config.toml
init_std_qkv = 0.053
decay_fraction = 1.0
doc_mask = true
Each number is 128 + 24 x the weight over its row's rms, rounded and kept within 0 to 255. Layers, rows and columns count from 0. The size above them is the row's rms in percent of the matrix's.

# layer 8 attention query, 160x160, rms 0.053, rows 7-13,39-45,71-77,103-109,134-141, columns 0-159
size [102 109 100  99 111 102 117 104 102 100  92  97 107 100  97  91 102  85 105 108 100 108  95  97 105 108 105  93  91 100  99 119  99 100 118 113]
[[144 129 106 108 126 120 141  99 119 144 106 112 119 112 144 131 106 129 120 143 154 103 169 142 138 152 140 147 132  91 114 194 166 151 187 147 160 184  95 125 109 116 134  82 161 119 133 139 105 110 165 137 119 145 142 170 160 132 151 123 163 115 116 121 132 121 107 131 125 142  58 162 140 139 168 134 141 153 117 133 157 106  81 136 130 148 134 130 106 138 152 110  92 163 127 117 103 135 128 173 142 111 148 126 129 139 119 118 144 105  84 143 188 131  63 109  89 136 130 112 118 139 129 185 112 128 166 130 105 177 141 148 140 141 145  97 105 114 127  84 150 127 128 101 106 137 126 157 113 118 128 138  97 136 116  95 108  93 136 138]
 [ 72 103  99 118 144 173 119 100 158  98 123 124 109 144 127 122  96 196 126 134 122 109 159 122 144 122 121 119 113 103  99 133 149 155 167  89 127 107 119 161 148  72 147  90 127 132 126 149 116 173 115 109 123  95 143 144 120 114  98 105 139 150  82 150 157 126 142 167 148  92 108 120 151 134 143 145 132 144 140 123 164  96 118  92 111 165 142 129 128 132 143 117  88 162 134 125 118 155 116 172  91 112  76  76 125 119 127 109 151 111 149 124 141  99 127 123 134 126  74 123 159 129 127 130 155 118 106 101 131 102 150 126 135  84 109 103 135 113 138 140 115 135 132 139 173 131 167 165  79 137 120 160 146 144  84 126  95 104 140 111]
 [150 108 140 177 108  90 159 130 152  86  78 127 158  83 128 147 130 106 125 127 150  91 130 131 126 114 116  88 110 114 106 142 118  88 133 138 137 172 145 107 140 142 138 132 124 142 139 116  91 116 106 143  86 135 114 107 150 125 129 125  98 130 130 166 141 133 129  99 102 144 136 134 159 120 139 170 127 104 159 119  99 158  93 137 112 125 125 122 159  90 138 144 155  82 135 124 143 148 153  97  99 135 164 109 162 183 100 125 142 118 128 101 131 110 142 138 198 116 134  83 134 138 158 168  68 165 173 105 152 165 126 173 148 158 130 123 127 134 155 127 115 119 131 159 120 130 143 126 111 136 159 114 119 148 163 106 180 144 150 115]
 [ 92 140 132  76 192 136 112 148 111 147 138  92 144 128 128 123 140  98 117 119 130 112 144 106 154 105 110 148 153 147 106 159 152 147 125 155 151 157 145 115 111 146 104 112 139 134 146 131 162 124 151 140 114 134 166 157 137 130 163  99 138 159  96 105 146 128 149 117 150 129  85 155 102 109 120  93 137 146 146 100  97 150 163 126 142 153 171 185 134 175 143 123 114 137 126 153 106  82 142 131 131 153 117 147 100 128 123 118 164 115 128 147 116 163 127 135  75 126 107 118  94 170 112 126 145 199 127 178 123 168 102 121 163 134 138 109 128 104 169  95 105 151 118 142 110 123 132 156 154  93  87 134 129 162 126 144 122 161  94 151]
 [ 99 156  98 113 151 130 203 145 151 126 125 110 106 155  71  90 121  89 118 119 150 125  86 111 117 131  99 139 134 173 122 112 134 121  99 156 138 103 170 146 156 178 174 142 118 129 101 159 148 128 172 134 122 138 129 128 128  88 158 154 120 107  63  78 124 104 164 122  85 131  96 114 117 138 132 142 137  95 113 126 164  95 137 143 140 178 162 153 113 105  97 125 131 147 153 145 116 116 114 130 138 179 130 151 176 129 162 108 134 115 119 159 149 158 120 126 150 156 130 106 120 119 142 129 127 132 126 156 132 142 121 118  99 132  97 125 130 150 147  84 174 157 116 138 104 147 126 135 120 117 104 128 113 116 132 109 142  94 114 166]
 [136  87 120 100 114  75 129 148 110 144 145 100 109 116 125  86 127 140 111 120 151 118 137  95 127 139 117 143 111 122 135 110  99 108 112 114 188 129 149 107 116 103 124 126 137 103 121 123 117 121 131  83 152 133 111 102 122 117 146 122 160 115 142 116 165 122 140 162 112  95 136 107  75  91 116 129 102  86  96  94 178 121 123 147 175 143 117 168 122 161 139 141 122 124 130 154 160 137 123  98 160 140  91 150 144  71 106 154 130 152  82 172  91 134 124 116 129 116 143  76 169 137 134 128 106 111 114 164 154  82 125 110 136 118 158 141 100 172 143  86 116 110  98 149 155 145 157  68 120 113 137 139 109 122 157 110 143 152 130 104]
 [118 107 152 130 130 113 154 126 143 153 142 141 120 138 160 150 115 176 118 153 146 122 179 117 108 177 111 170 142 158 164 106 157 158  96 114 117 136 124 168 151  86 105  99 162 157  97 181 101 138 133 164 115  97 100  77 113  96 145 133 140 141 141 109 132  91 178 124 114 122 163  65 147 123 103 134 116 128 170 121 147 125 134 132 114 104 142 157 119 106 151 131 120 132 133 124 122 148 122 116 126  93 157 126  99  97 130 128 108 137 120 128 163 149 140 114 109 104  84 129 155 139 118 130 123  98 168 138 162 112 171 138 155 149 100 107 102  90 140 145 120 135 169 122 117 129  89 142 111  96 106 160 146 105 139  94 153  90 166 115]
 [146 122  90 146 146 166 131  96 117 121 161 115 162 142 142 114 100 117 150 151 120 150 136 151 102 126 150 126 145 126 150 149 184 111 131 144 115 120 151 150 116 127 114 141 165 162 142 148 106 115 116 154 143 131 162 137 188 133 159 138 152 135  87 100 156 157 123 116 105 154  89  93 161 131 125  94 158 112 117 154 117  89  88 158 134  82 133 134 142 101 127 123  65 169  89 111 100 141 108 147 118  86  99 121 132 154 109 122 162 104 129 147 104 124 142 125  89 111 102 115  80 151 113 129  89 146 130 162  92 139  84 170 122 113  89  96 109  95 131 114 166 146  90 121 137 133 123 123 110 127  98 130 130 151 135  99  93 132 109 131]
 [ 86 142 119  98 125 145 123 124 124  91  78 124 102 144  92 110  83 135 155 148 131 138 115 135 169 119 120 138  98  70 150 118 115 124 103  99  89  94 119  99 133 109 160 125 123 131 137 111 168 116 191 130 143 132 114 162 120 122 113  90 114 105 120 147 138 149 101 146 124 126 166  99 110 131 135 127 142 155 109 135 105  57 108 130 169 139 100 109  88 116 124 142 116 102  85  87  95 131 121 165 136 156  99 100 109 171 130 108 129 121 153 150 100 106 139 141 115 138  91 116 141 149 111 123 137 107 109  82 142 123 161 135  98 122 103 109 154  56 142 120 144 125 137 107  91  99 160 155  98 134 109 150 147 128 100 131 107 128 114 146]
 [138 103 139 137 140 167 149 157 125 126  78 142 103 127 127 151  99 126 118 164 118 113 116 115 132 141 125 122 128 171 133 146  93  93 152 106 171 109 124 142  99 136 117 111 134 158 104 115 139 164 122 111 154 130  90 137 102 130 135 136 129 125 119 133 177 130 101 150 151 112 137 146 119 102 113 126  93 105 151 132  63 111 171 133 134 118 152 154 141  91 105 170 134 125 152 113  98 105 133  79 141 133 157  69 155 139 141 116  67 122 135 110 162 110 125 135 156 108 136 109 116 104 170 138 120 113 160  83 123 132 128 160 129 102 120 175 140 161 111 109 140  94 161 149 132 106 151  86  95  79 163 135 158 109 129  88 125 134  92  89]
 [124 160 141 115 133 124  88 105 115 147 151 177  97 106 153 118 128 120 115 135 102 108 158 156 113 101  55 136 116 147  92 129 123 193 148 112 128  99  97 128 135 120 158 127 135 163 142 148 134 113 138 114 102 137 146 149 181 102 154 124 108 128 115 125 131 117 114 119 128 140 122 103 144 152 146 152 169 112 165 150  78 117 111 135 117 160 128 133  82  93 137 118 111 139 116 111  72  97 162 159 102  98 121  80  99 108 140 135 141 116 119 126 121 164 161 124  78 119 161 131 114 119 107 134 118 149  93 141 118 191 101 132 155 118 139 121 114 175 163 107 140 139 104 107 117 134 117 171 153 159 120 109 144 161 125  86 135 147 110 146]
 [118 133 142 112 148 181 133 126 136 129 130  93  88 154 135 125 126 127 141 151  95 160 146 117 112 101 147 150 133 149 166 146 120  91 123 122 116  77 139 107  96 123 198 143 140 156 140 126 147  90 121 123 113 101 106 111  80 159 153 177 130  68 123 118 150 120 129 162  92 126 130 130 114 141 143 116 151 108  95 114 117  70 119 143 158 110 131  84 112  80 111 135 119 118 158 128 117 135 125  80 112 175 153 117 160 122 143 113 147 110 140 145 145 177 137 148 110 144 128 107 159 106 118 124 145 180 172 129 137 102 144 112 108 120  94 124 126 166 140 111 130 113 103 121 114 102 100  94 135 130 103 173 156 133 110  86 105 163 114 137]
 [155 120 115 158 107  81 117 139 126 146 118 169 127 116 113  94 160 151 108 124 186 134  94 122 134 110  88 159 191 151 153 109 103 133 134 163 148 147 138 133 134 137 126 124 125 159 116 136 129 142 118 125 156 144 110 100 134 124 147  95 152 174 168 125  93 141 187 137 138 137 152 125  71 144  76 134 116 100 104 106 163 130 149 129 138 137 127 147 123 132  93  98 151 140 132 120 157 104  96 116 146 129 121 124 137 105 133 144 133 115 130 150  82 116 134 141 123 118 144 103 150 135 122 148 142 121 106 152 106  48 146 113  93 154 111 164 142 133 159 100 157 160 107 118 133 140 114 103  68 113 135 131 137 166 138  95 181 130 147 155]
 [102 103 120 156  96 145 104 173 126 157 126 145 111  94 137 143 100 128 155 150 121 153 118 161 125 105 144 161 109 182 157 128 134 151  99 136 132 108 150 146 137 107  78 116 146 148 119 142 146 110 133 153 103 147 122 110 126 130 165 109  97 108 146 114 122  83 171 126 134 127 189  99 112  89 129 132  96  73 125 160 156 106 129  91 132 104 117 110 124 145 155  77 134 137 106 122 122 107 119 126 114 122 180 141 105 130 141 144 134 117 105 145 161 140 104 108 158 146  59 133 143 149 140 106 114  80 118 140 157 122 176 159 134 147  96 117 133  79 121 112 139 101 116 126 103 118 104 130 154  99  96 178  83 138 114 116 126 112 135 111]
 [120 142 106 105 112 116 137 133 131 128 171 180 147 163 119 118  88 100 128 162 111 111 191 187 149  99 120 147 133 119 139 121 205 160 105 130 158 119 119 165 130 145 166 139 101 154 112 141 131 146 170 146 107 113 118 135  84 112 149 111 161  75 125 160 160 123 130  84 132 127 135 137 146 108 139 157 118 105 127 142 113 148  95 174 109 149 153 151 135 133 147 140  94 127 131 141 107 138 110 135 154 111 134  92 113 110  81  85 127 140  91 113 131 106 104 131 146 153 130 105 146 108 117 130 155 150 121 137 157 108 149 100 128  86 135  87 112 120 110 127 145 138 100 142 107 119 126 109 164 107 155 156  99 114 123 157  72 132 111 152]
 [ 92 138 144 147 128  91 152 100  93 141 140 157 122 141 129 115 128 130 154  92 124  96 109  93 125 135 154 157 144 132 116 133 134 131 130 140 127  89 141 207 100 113 118 101 102 181 124 164 131 151 107  68 170 104 112 167 147 106 133 109 136 176 155 156 144 144 140 168 104 136 108 109 145 105 158 107 129 189 123 127 121 141 103 138 118 134 135 125 102 113 135 160  89 126 151 124 119 100 124 136 116 124 111 110 135 130 154 129  95 112  94 115 167 175  74 110 132 110 122 139 130 162 110  81 106  96 124 144 129 136 135 123 109 132 147  88  98 155 150 123 156 128 121 152 135 171 111 119 175 150 116 146 113 120 109 143 141 156  71 144]
 [136 119  96 141 110  88 175 113 126 119 167  80 133 155 152 104 150 103 110 125 108 152 117 107 166 111 105 138 119  84 145 164 141 114  93 142 139 132 102  89 121 138 102 117 164 130 142 147 124 134 109 197 131 110 145 108  90 102 127 149 142 135 100 139 101 118 118 131 107 121 146 169 150 137 103 151 134 136 124  92 159 126  95 115 144 177 134 162  87 148 102 119 166 123 101 173 167 175 159 155 123 133 174 147 125 146 158 160  91 129 164 146 134 147 142 132 159 110 151 139 160 131 148 146 116 118 145 103 135 145 137 127  77  88 146 123 156 117 130 102 129 106 130 125  93 143 151 117 165 173 101 110 132 138 140 148  87 146 122 124]
 [151 127 141 140  83 130 149 155 127 157 144 123 118 109  94 138 120 102  92 127 112 148 160 135 151 118 138 139 172 108 142 144 108  93 165 113 139 138  98  96 169 119 116 116 180 112 131 127 145  80 174 128 119 107 170 138 145  58 155 132 137 114 106 155 137  86 114 158 165 109 116 129 173  93 132 107 111 143 151 152 163 111 135 131 118 143 132 145 150 123 143 159 139 153 111 147  84 126 141 155 136 106 117 145  84 138 111 114 105 180  80 114 106 160 164 123 106 132 127  87 107 140 119 122 125  98 183  93 111 151 136 134 126 170 116 124 152 103 144 153 119 121  83 145 133 129 137 176 135 105 153 144 123  94 127 145 149 113 111 157]
 [107 143  85 134  65 115 190 108 107  95 135 109 106 113 134 145 137 167 129 133 129 147 122 127 135 173 148 169 123 120 103 111 115 113 124 113 137 119 132 138 144 129 114 111 146  99 151 120 121 145 135 143 133  90 148 157  94 103 128 127 106  98  98 125 118 150 139 140 125  83 111 138 159 171 114 111 104 134 134 120  99 114 128 136 112  94 139 144 125 168 143 143 104 151 123 189 129 131 139 131 116  82 110 126  96 100 108 131 130 159 137  95  96 132 102 141  78 161 118 126 153 135 164 149 153 106  93 109  92 121  72 151 106 154 112 156 118 173 126 146  94 155 151 149 111 132 113 111 107 130  65 143 145 160 130  99 121 107  90 184]
 [122 132 157 107 110 133 128 117 135 173 164 120 193 145  83 112 118  54 147 139 153 109 118  96 136 127 124 111 124  94 118 155 149 164 152 130 150 135 137 121 116 140 148  94 121 180 113 115 163 132 134 116 124 151 109  91  98 106 151 161 112 142 116  95  68 105 157 110 141 139 154 109 100 129 125 148 105 137 107 111 134 150 148 133 101 131  79 115 158 145 128 135 169 138 146 123 111 106 116  91 127 132 125  92 115 145 157 160 124 126 142 139 105  93 106  81 181  90 166  91 137 141 112 150 170 121 123  87 154 128 165 137 117 131 123 112 119 137 123 138 150 102 127 138 116 119 104 114 136 104 148  88 176 125 162  83 111 146 116 129]
 [135 148 126 137 109 117 155 129 112 124 128 193 180 149  97  97 129 144 141 122 123 106 136  87 138 109 109 156 150 126 122 126 151 113 155 153 122 138  84 124  87 132 163 134 165 138 145 156 127  83 137 115 101 121 126 109 134  99 129 121  88 145 133  90 124 128  92 124 117  99 149 106 170 129 102 137 122 147 132 144 108 137 125  84 138  94 147 109 121 152 191 142 130 150 134 161 119 121 101 108 113 152 160 130 147 143 157  90 122 117  70 167 139 155  95 138  68 107 140  87 138 147 137  75 119 151 147 108 132 116 123 106 166 150 126 166  70 132 117 115 133 134 131 146  97 103 104  87 152  99 130  92 129 155 140  94 140 108 145 115]
 [ 81 131 126 136 154 147 128  97 132 133  68 168 104 117  94 160 101  97 116  98 175  98 160 138 105 136 133 111 139 138 127 118 149 126 157 107  74 123 121  93 119 115 138 127 154 146 157 116 122 118 132 109 129 110 151 145 105 102 167 111 133 114 115 110 158 125 137  90 128 155 141 127 192 151 161  97 145 137 146 185 159 116  85  90 126 116 121 120 101 108 132 103 102 137  87 138 146 109 132 133 114 152 136 101 123 167  89 144 120 103 144 107 111 178  96 106 106 142 130 168 142 140 126 118 132 152 144 149 102 162  99 154 116 158 128 103 136  89  68 140 142  99 129  90  99 138 139 156 108 146 108 163 132 142 156 152 146 101 138 120]
 [117 136 160  99 126 170 124 126  93 163  96 153 162 113 113 129 116 142  82 113  92 128 140 154 133 128  99 111 114 127 106 115 151 116 121 127 143 127 102 119 135 107 130 140 146 134 149 100 129 138 120  90 117 141 112 161  88 111 185 100 129 104 112 101 131 135  87 155 154 166 123 115 109 140 154 120  85 113 104  93 132 137  88 106 108 151 103 115 118 154 163 122  95 151  70 150 103 156  78 138 124 155 104 116  73 154 110 111 150 127 155 139  89 142 127 151 120 118 128 102 159  97  96 105 119 150  91 135 113 117  93 117 120 112 146 107 193 121 113 146 160 102  91 137 136 130 160 185 162 134 112 108 154 136 143  95 114 122 135 160]
 [114 115 140 125 108 116 138 121 114 127 124 137 174  93 141 153 114 135 128 129 127 119  99 175 121  83 109 167 122 189 143 113 109 118 165 114 144 125 149 124  91 141 125 159 126  98 131 100 136 149 137 159 163 122 105 118 126 154 125  86  82 104 148 146 129 171  97 129 111 121 160 128 111 162 109 128 154 120 178 185 124 140 144  83 143 116  88 108 107 131 168 104 148  83 113  91 119 164 176 172 124 148 111 121 129 148 100 135 132 109 114 123 104 148 130 126 150 117  44 150  94 113 135 129 133 129 119 140  89 120 146 139 152 157  87 107 127 132 142 146 123 115 107  98 125 140 114  98 142 126 147 158 121 165 175 146 124  99 127 107]
 [120 155  96 154 130 134 135  94 136 109 102 153 134 155 115 128  83 111 126 132  86  98 153  88 145 116  99 103 152 141 126 101 141 111 138 147 128 119 131 143 107 132 129 125 110 130 131 136 131 131 131 121 115 162 115 162 140  70 122 124 129 108 120 114 120 138 170  86 119 119  90 127 160 148 206 161 146 128 178 173 114 156 139 117 128  88  72 146  93 181 181  89 115 133 133 124 150 146 127 115 140 116 105  89 110 119 122 111 109  95 120 114 128 157 109 165  88 163 160 148 104 149 136 124 138 107 170 146 135 144 162 136 158 144 102 110  94 150 109  99 103 136 117  73 110  90 103 137 133 110 106 147 121 119  95 113 127 143 140 112]
 [ 92 109 101 178 189 200 126 122 146 145 101 153 107 136 117  90  84 100 158 142 163 135 146 124 101 138 136 128 137 118 142 115 147 100 147 127 147 139 167  72 101 115 147 158 116 146  91 120 155 125 135 112 107 137 135 154 159 131 136 114  85 134 119 139 102 104 109 128 103 114 113 123 101 112 102 158 110 104 133 106 115 133 117 136 118 121 109 142  98 142  95 117 102 113 147 104 176  87  94 103 150 174  75 112 133 164 142 104 120  90 119 131 129 171 127 113 149 115 148 124 107 109 129 100 130 175 113 118 142 110 170 115 129 106  91 123  89 105 153 134 145 146 168 132 122  96 178 128 109 124 122 158  91 165 125 145 129 123 129 135]
 [115 129 141 133 108 118 146 173 138  93 128 123 168 139 140 101 142 174 119 155  89 178 125 126 145  93 116 109  75 140 160  69 145 147 101 110 129  71 170 135 124 150 138 134 109 102 143 140  98 133  94 155 139 134 102 131 148 131 124  96 115  97 130 108 125 130 117 118 133 110 143 153 119 108 130 160  94  95 109 115  87 153 162 118 157 122 115 110 131 125 172  80 117 104  96 153 139 123 107 127 159 131 170 129 137 170 112 149  91 135 105 147  67 154 124 119 122 115 146 126 166 106 159 133  85 147 125 118  90 151 145 125 136 175 124 176 123 147 149 117 101 135 171 147 145 153  99 132 120  97 136 115 149 159 107 119 150 135 135 159]
 [138  85 186 167 127 142 115 142 134 167 149 117 151 113 122 154 154 123 123 143 144 149 162 121 125 125 104 121 144  66 165 117 133 157 177  87 113 161 101 118 146  78 119 149 139 103 142 125 104 151 101 143  85 106 147  92  97 147 156 123 162 140 146 139 139 111 161 127 162 121 107 106 114 143 106  91 121 101 126 158 135 124 154 122  91 169 113  98 129 107  97 147 101 157 100 119 126 119 139  66 137 122 143 161 145 108 139 149 122 108 100 143 131 116 146  97 115 119 154 141 151 106  97 168  64 133 108 138 161  95 131  81 151 137 113 145 131 104 140 115 123 162 112 135 140 108 125 125 162 133  87 106 104  99 153 116 127  96 130 142]
 [146 120 122 140 153 105 123 116 142 145 136 119 122 118 127 122 156 134 100 142  99 123 147 117 162 121 173 158 153 126 141  85 175 105 128 129 179 162 140 160 129 156 150 144 146 154 101 132  95 155 108 116 104 145 135 152 119  86 126 132 121 143 120  83 105 156  99 166 114 120 118 104 146 101 118  98 113 124 119 123 130 125  69 119 122 141 148 171 120  52 142 159 108  97 152 150 170 135 122 158 145 108 141 143 151 112 126 131 164 128 104 160 118  92 102 152 107 131 128  76 139 176 101 137 124 129 160 155 154 130 105 127 149 122 159 130 127 182 139 104 124 157 129 142 144  88  97 136 138 138 184 156 156 149 160  81 139 115 100 127]
 [157 157 130 150 154 163 126  60 144 120  94  95 145 109 115 143 106 147 147 128  97  93 136 123 122 117 146 110 123 124 146 141 118 162 185 136 142 118 134 147 141  83 102 133 107 153 151  95  93 122 121  97 150 150 125 117  91 148 145 123  97 113  68 113 106 130 133 134 136 123 128 127 113 123  84 103 142 129 126 120 107 152 138  92 110 117 103 154 118  99 106 156 123 114 108 119 120 108 162 184 153 136  83 177 161 151 150 113 121 128 114 133 146 168 100 117  89 119 120 118  65 130 126 132 157  83 161 129 109 144 129 109 160 116 102  83 112 116  89 117 154 120 130  96 138 109 123 203 128 119 110 112 118 133 135 110 119 144 139 167]
 [108 166 168 103 153 142 115 156 166 116 136 122 111 145 112 127 119 135 130 119 140 137 131 130 134 127 127 127 149 115 102 129 128  70 148 133 132 114 141 184 151  92 120 124 166 149 152 131  59 116  97 110 152 170 118 103 105  95 183 131  84 160  88 146 148 123 131 168 144 109 148 123 117 108 106 139 106 140 120 132 146  90 161 126 148 176 129 137 175  87 113 107 134 136 116 133 132 123 161 146 126 146 103 127 128 141 134 100 146 104 142 148 130  80 107 125 112 111 134 159 114 144 103 119 108 116 146 137 144  76 142 108 126 110 164 101 168 125 200 133 156 156 102 159 173 136 124 183 131 168 139 127 132 126 148 112 123 104 130 158]
 [137 135 155  99  84 118 101 171 152 139  59 135 151 117 144 124 109 117 128 109 110 131 120 119 144 102  32 107 140 131 132 159 129 108 138  80 165 129 135 181 105 142  92 118 107 123 121 121 150 131  90 153 104 152 101 136  97 126 131 113 109 151 162 191 134 139  99 120 156 136 148 149 134 127 135 150  90 102  83 135 130 126 153 128 113 155 140 143 170 102 100 120 116  89 133  93 149 114 151 107 162 137 170 133 140 133 148 181  96 143 154 142 166  76 137 109 149 142 149 129 121 139 150 141 118  90 159  86 149 153 125 132 115 139 126 153 108 138 117 157 139 151 150 154 133 147 151 117 118 137 127 133 121 117 150 118 126 138 130 159]
 [129 142 130 137 118 132 108  48  97 131 115 142 101 158 107 122 131 100 136 106  99  95 138 118  88 124 129 146 101 126 177  88 106 196 140 144 130 158 101 116 150 156 119 127 129 128 129 171 188 112 174 129 147 154 160 142 163 136  98 109 127 136 180 142 157 149  96 106 124 133 175 129 116 166 129 124 141 154 124 153 124 145 163 153 114 111 127 124  57 114 108 114  98 141 106 119 106  96 145 157 103 105 116 107 121 140 123 171 169 145 109 118 132 160 125 136  92 123 117 120 125  99 119 115 135 176 125 143 122 206 143 109 168 128 117 128 150 152 111 123 131 128 120 118 100 135 133 141 136 151 111 142 124 156 123 107 127 134 128 139]
 [126 101 172 140 124 132 144  93 155 200  97 122 137  96 101  93 132 115 132 126 156 126 120  92  98 120 159 135 111 151 170 121 105 121 140 118 125 122 174 151 126 130 112 175 129 142 162 116 141  96 113 126 138 108 124 139  86 159 158 164 139 106 136  88  94 118 157 131 125 164 134 117  72 165  64 147 103 131  84 124 150  99 160 159  94 139 118 128 130 116  69  97 134 128 156 158 124  88 124 117 124 136 140 168 115 117 156 130 149 145 135 160 100 103  89 146 160 124 124  99 105 140 109  81 155 158 112 162 133  91 129 128 127 104 109 125 132 150 112 114 132 167 138 158 137 155 141 125 112 120 139 119 118 106 155 101 144 110 135 115]
 [127 102 161 142 137 110 111 184 123 128 160  99 105 107 107 140 117 148 102 132 147 122  99  99 113 144 135 124 116 130 145 109  96  82 114 108 161 134 150 108 115 181 101 133 138 106 154  70 112 143 168 104 150 158  98 133 125 127 180 120 137  96 128 109 164 145 165 107 121 128 111 158  91  97 154 122 131  96 155 120 126 161 144 136 132 137 171 116 111  99  73 116 135 183  85 109 151 134 120 123 117 113 126 142 103 126 145 139 123 139 129 131  95 115  71  99 134 129 173 131 134 111 164 162 128 147 127 109  86 104 125 171 122 132 115 124 119 110 190 129 119 152 126 118 180 142 137 101 129 150 177 116 156 143 119 164 144 126 139 125]
 [ 99 134 138 131 123 128 130 127 128 126 149 154 144 111 155 115 146 119 135 143 135 124 122 153 118 101 165 162 117 123 124 116 167  87 140 175 123 108  80 170 137 101 131  88 129  89 114 175 121 131 133 212  87 119 128 136 125 104 126 137 109 129 147 139  91 106 165 126 123 133 176  93 136 103 108 124 126 112 113 112 102 123 120 120 103 100 161 124 142 164 145 183 140 143 118 106 141 207 112 105 121 115 167 156 141 139 116 166 123 101 133 110 130 110 148  90 124 134  92 156 153 158 145 120 104 112 108 144 152 135 101 179 114 161  94  98 162 110 138 160 108  86 119 113 123 129 134 116 154 119 150 154 170 109 110 149 107 114 141 113]]
# layer 8 attention key, 32x160, rms 0.0525, rows 6-12, columns 0-159
size [ 91  96 108  98 125 127 101]
[[ 89 146 127 133  88  78 136 139 118  99 159 122 133 104 124 122 104 115 133 129 118 134 183 134 105 119 106 132 138 124 117 144 136 103 119 151 127 117 115 143 131 169 143 134 178  95 127  79 115  72  76 112  87 112 169 114 108 131 129 109 123 134 120 163 140  94 157 121  84 158 113 129 101 121 152 110 144 156  96 112 117 113 145 170 155 128 150 132  69  91 160 143 113 141 137 134 120 111 114 145 174 168 102 115 120 119 139  98  78 136 136  82 117 130 120 112 137 175 128 158 107 134  79 107 159 138 130 111 109 123 164 141 127 141 155 142 160 118 169 123 109  98 148 125 132 165 128 133 111 134 118 147 105 126 132 179 103 106  79 106]
 [111 142 102 125 142 104  90 123 155 140 143 116 114 112 146 106 131 123  98 149  81 127 127 116 101 128 163 131 143 103  97 156 158 155 105  94  95 104 124 113  79 164 104 111 141 131 146 129 125 102 134  94 136 128 132 136 130 105 155 108 128 152 161 101 140 126 124  88 137 135 136 105 135  89 122 111 133 156 179 144  79  80  75 180 164  97 125 137 154 169 172 149 103 134 136 111 136 133 160 122 100 128 133 151 128 125  90 144 107 142 152  99 158 128  98 178 124 143 131  84 113 127 131  91 122 134 146 113  97 167 136 145 110 156  89 121 153 120 117  84  91 121 131 112 127 120 104 119 127 141 126 148 135 174  70  84 140  93 115 129]
 [ 92 112 118 154 147  62 117 105  90 120  99 139 153 140 147 117 130 126 136 148 144 105 142 153 109 149 130 101 131 125 125 118 123 190 136  91 168 163  96 101 131 144 129 145  87 136 167 141 136 146 137  91 138 111 162 125 149 157 137 100 155 126 121 173 156 113 117 103 110 149 100 146 154 154  96  77 119 157 132 129  95 178 103 129 119 103 148 147  69 133 154 134 116 109 139 123  80 105 126 160 131 156 103 113  84 137 129 120 128 101 127 116 182 101 158 102 105  98 112 148 162 103 131 132 130 142 180 127 122 142 111 132 140 105 114 123 112  74 121 132 142 120 104 116 149 115 119 117 109 131 136 132  81 155 110 112  70 106 134 119]
 [119 124 164 134  94 143 141 157 149 111 183 152  99 123 122  80 117 134 158  88 140 124 120 102  96 146 100 134  83 176  74 147 186 141 143 164 111 125 171 118 178 118 105 113 159 135 132 150 167 130 147 151 109 134 149 140 115 115 147 119 132 132 146 143 118 105 137 156 153 142 155  61 102 141 126 122  98  96 128 128 132 149 114 153 133 114 147 104 114 153 141 133 103 124 144 156 118 127 127 144 119  85 137 181 105  94 135 109 138 131 146 137  93 138  99 113  91 100 116 121 153  97 107 103 123 130  74 139 154 114 150 137  69 178 119 161 111 147 116 112  97 158 123 127 104 139 158 126 144 100 100 143 133 121 114 139 148 114 145 108]
 [120 146 116 124 141 124  90  88 101 110 132 102  85 137 146 140 125 135 157 145 160 144 141 163 115 158 166 137 150 127 124 135 159 105 102 114 124 128 165 137 176 150 153 166 137 127 159 134 113 130 170  87 149 135 139 110 143 139  90 113 123 112 113 134 143 165 116 139 121 111 115 121 128 154 153  83 154 170 135 123 105 114 111 163 116 111 125 113  93 148 148 138  78 107 124  89 130 137 101 142 146 101  72 111 143 115 142  76 128 142 135 132 145 152 123 138 110 155  95 155 112 147 131 141 130  90 116 103  79 111  63 136 112 143 120 111 137 121 144 150 122 113  64  97 173 121 122 108 138 122  53 142 137 112 123 168  83 113 118 133]
 [139 139 139 107 117 110 153 172 156 156 154 175 127 137 142 128 131 124 124 116 112 132 100 126 112  97 126 105 120 165 111 124 140 101  95 105 145 135 119 125 100 158  75 143 123 110  94  94 133 156 107 132  96 139  85  99 134 157 116 155 124 204 126 131 130 106 111 141 136 112 131 103 135 103 115 189 144 113 142 169 175 120 123 134 156 127 142 149 174 122 151 127 172 154 115 143 121 145 154 126 148 125 155 151 147 137 131 159 128 120 138 150 124 136 122 113 168 144 132 141 172 122 122  86 121 135 130 110 157 117 160 122 135 136 151 171 108 128 138 109 124 133 159 162 131 113 109 142 150  99 198  88 147 137 146 125 190 173 173  89]
 [139 172 105 151 117 151 127  91 146  98  86  93 145 107 121 154 128 102 140 102 126 103 161 177 124 114 123 142 137 145 104 139 175 110 112 123 104 117 143 126 169 137 108 151 129 147 143 154 131 110 155  54 127  99 112 147 142  86  97 148 140 113  88 159 120 108 112 129 126 140 110  96 147  94 159  83 169 144 150 129  97 151 139 144 128 113 102 118  80 135 129 141 127 123 121 111 114 158 150 144 136 128 127 121 111 120 130 118 112 127 130  72 127 124 132 163  92 200 109 152 156 125 128 123 134 138 145 115 157 152 108 105 149  99 156 115 132 120  86 128 187  77 143 165 152 117 106 123 147 124  96 110  77 136 157 134 118 105 115 115]]